{
  "norm_place": "pre",
  "init_std_qkv": 0.036,
  "doc_mask": false
}
Each number is 128 + 32 x the weight over its row's rms, rounded and kept within 0 to 255. Layers, rows and columns count from 0. The size above them is the row's rms in percent of the matrix's.

# layer 9 MLP down (transposed), 1280x320, rms 0.0735, rows 596-604, columns 80-159
size [103 106  99  94 103  92  93  97 104]
[[114 151 140 161 137 156 179 152 121 124 118 155 138 169 148 130  95  97  98 111  84 142 164 119 105 124 140 130 197  88 118 210 173 139 195 127 140 135 156  75 122 144 155 142 172 103 108  72 143 118 183 106 127 106 107  41 184 119 147 153 134 100 169 121 192 144 137  87 110  98 159 124 121 120 141 123 124 191 109 122]
 [113 132 149 101 116 121 194 144 144 116 107 147 116 117 139  68 110 124 113 156 141 155 133 128  78  65 134 119 116 115 158 113 120  61 100 130 127 150 124  84 117  73 141  72  78 123 118 118 125 111 152 149 151  57 172 139 163  66 168 146 106 117 169 202  46 131 136  84 157  89 115 104 151 199  73  91 155 112 112 131]
 [112 116 136 151 138 111 188 117 132  56  84 154 160 129 101 190 197 138 188 123 130 140  94 152 109 160 121  89 153 118 120  82 123 123 154 147 115 113 126 163 166 118 123 158 111 123 109 127 143 137 101 120  95 167 174 132 143 146 157 103 137 122 125 145 136 127 133 111 164 132 170  77 147 116 178 128 136 192 106 141]
 [163 137 137 128 108 154 169  96 117 125 143 111 143 169 134 110 145 144 182 105 103 164 139 143  76 151 136 113 112 137  58 120 159 159 141 128 160 143 165  88 111 141 164 127 133 152 116 159 141 144 124 107 177 133  81 125 116 159 121 126 195 159 143  57 144 124  98 115 139  77 103  70 161  88  89 104  54 135 100 137]
 [ 79 117  80 151 129 202 120 111 181 137 175 110 159 126 103  76 130 144 148  88 125 131  74 122 144 122 166 150 179 156  66  97 122 128 168  93 110  70 134 167  97 170 169  98 105 107 129 136 137  83 100 107 109 127 154 175 117  96 152 151 153 160 157 142 166 127 144  86 113 148  93 127 164 122 193 125 128 116 158 114]
 [123  95 114 138 126 162  95  81 144 184  89  82 126 119 189  99  68 144 104 112 102  77 108 162 113 195 112  97 113  80 127 124 200 180 121 127 145 128 177 165 152 138 180 201 123 130 129 112  80 125 139 126 148  97 140 120  58 117  74  99 114 177  78 150 105  61 166 139  99 152 162 139  97 139  98  45 111  92 129 129]
 [145 152 171 129 125  63 114 134 148 141 173 109  85 116  88 103 138 128 139 132 171 139 124 122 112 203 152 139 141 145 121 181 165  57 161 127 121 134 179  74 126  64 139  65 102 103 107 159 122  71 120 113 144 155 197 162 113  95 120  82 207 122 126  74 154 125 111 157 140 114 138 115  96 124 137 158  99  80 114 126]
 [ 56 127 131  63 124 191 106  96 108  63 140  97 119 126 146 135 122 138  79  75 108 116  99 161 141 165 125 100 125 188  87 184 118  54 128 133 124 159  87  82  99  93  88  92 133 110  75 125  93 126 120 131 185  85 137 117  97 152 137 111 135 157 156  54 151 126 230 107 172 100 135 145 127  99 156 123 179 182 146  96]
 [115 124 198 140  96 207 190 141 148 180 127 123  91  98 162 147 105 155 123  77 113 126 129 177 158 149 128 122 134 137  74 121  78 148 107 121 147  70 135 142 191 154  96 148 142 124 133 151 133 141 118 133 142 127  98 135 197 229  81 108 136  90 156 134 150  95  78  70 127 167 114 134 134 163 178  92 156 137 178 153]]
# layer 9 MLP up, 1280x320, rms 0.0799, rows 597-604, columns 80-159
size [102 101  98 101  89  95  97 102]
[[155 177 180 100 134 112 173  67 123 159 153 138 154  94 160 123 200  84 135  85 125 145 122 140 142 119 123 195 136 120 156 145 107 130 151 116 133 115  99  90 144 122 141 123 157  98 140  82 155 132 122 124 135 125  79 140 154 122 134  96 104  83 180  82 129  84 148 131 145 153 117 148 142 180 141  99 128 119  95 103]
 [149 130 136  79 161  61 163  84 157 137 102  90 162 115  96 175 157  88 127 114 175 117 159 141 146 139 156 146  74 158 155 135 160 130 149 100 156 138 159 143 159 140  62 138 175 141 187 133 152 163  87 129 132 141 121 175 103 193 169  54 121 205  89 140 110 112  80  63  72 131 153 102 121 112 110 156 148  79 127 134]
 [173 170 201 152 133 122 138 178 193 130 116 114 154 135  83  96 135 167  94 136 111 130 170 160  88 116 148 171  78 130 130 119 170 203 115  78 196 171 172  98 164 108 118  94 153 119 128 145 174 128 151 123 113 106  88 142 149 169 155 132 213 107 220 111 122 112 199 168  97 122 121 204 102  92 103  93  86 134  53 139]
 [167 172 154 130  95 109 106 136 190 184 152 120 162 169 156 157 112 137 121 153 121 193 148 133 120 152 116 109 131 140 146 136 132 101 149 114 127 192 171 125 131 117 189 141 129  99 189  94 126 195  75  69 123 115 180 125 107 135  86 128  85 122 175 102 138  62 176 151 146 119  97 101 136 120 196 120  92 129 106  84]
 [109 108 157  65 147 168 137 121 152  64 163 155  96 123  89 119 116 138  84 109 174 105 128 141  76 172 148 130  35  77 124 135 123 115 127 154 112 168 147 125 130 107  49 107 122  91 199 116 180 183 129  97 123  86 103 169  93 163 177 172 172 192 140 150  88  79 112  77 126 128 130  64 165 119 161 176 141 128  96 109]
 [105 106 114 168 200 128 202  74 134 182  95 118  93 127 164 141  89 147  98 144 117 194 141 140 118 157 139 119  70 157 150 140 142  84 167 142 154 111 113 123  97  84 127 156 151 128 184 156 165 123 133 138 113 154  92 173 149 103 176 130 154  96 139  57 114 114 124 104  99  52 136  82  92  86 110  83 143 162 148 164]
 [133 138 175  71 107  97 134 105 179 135 112 140 115 135 154 174 200 145 198 171 166 132 123 158  90 107 121 119 145 114 114  97 151 145  86 100 116 110 157 152  93 155 180 196 183 173 132 102 136 169 102  77 176 127 185 101 153 211 116 160 224 100 124  91 119 118  81 126 133 139 127  96  92 148 122 107 155 197 139  79]
 [115 180  86 122  85  77 148  97  71 112  62  99 136 153 148 146 151 100  77  84  80  86 138 114 167 101 146  78  86 156 130 156 147  75 125 125 178  98  94 186 157  95  68 153 100 125 159 119 135 136 109  89 137 114 159 142 144 160 150 112 152 166 178 109  98 165 128 133  89 152 120  86 170 118 167 119 128 132 204 137]]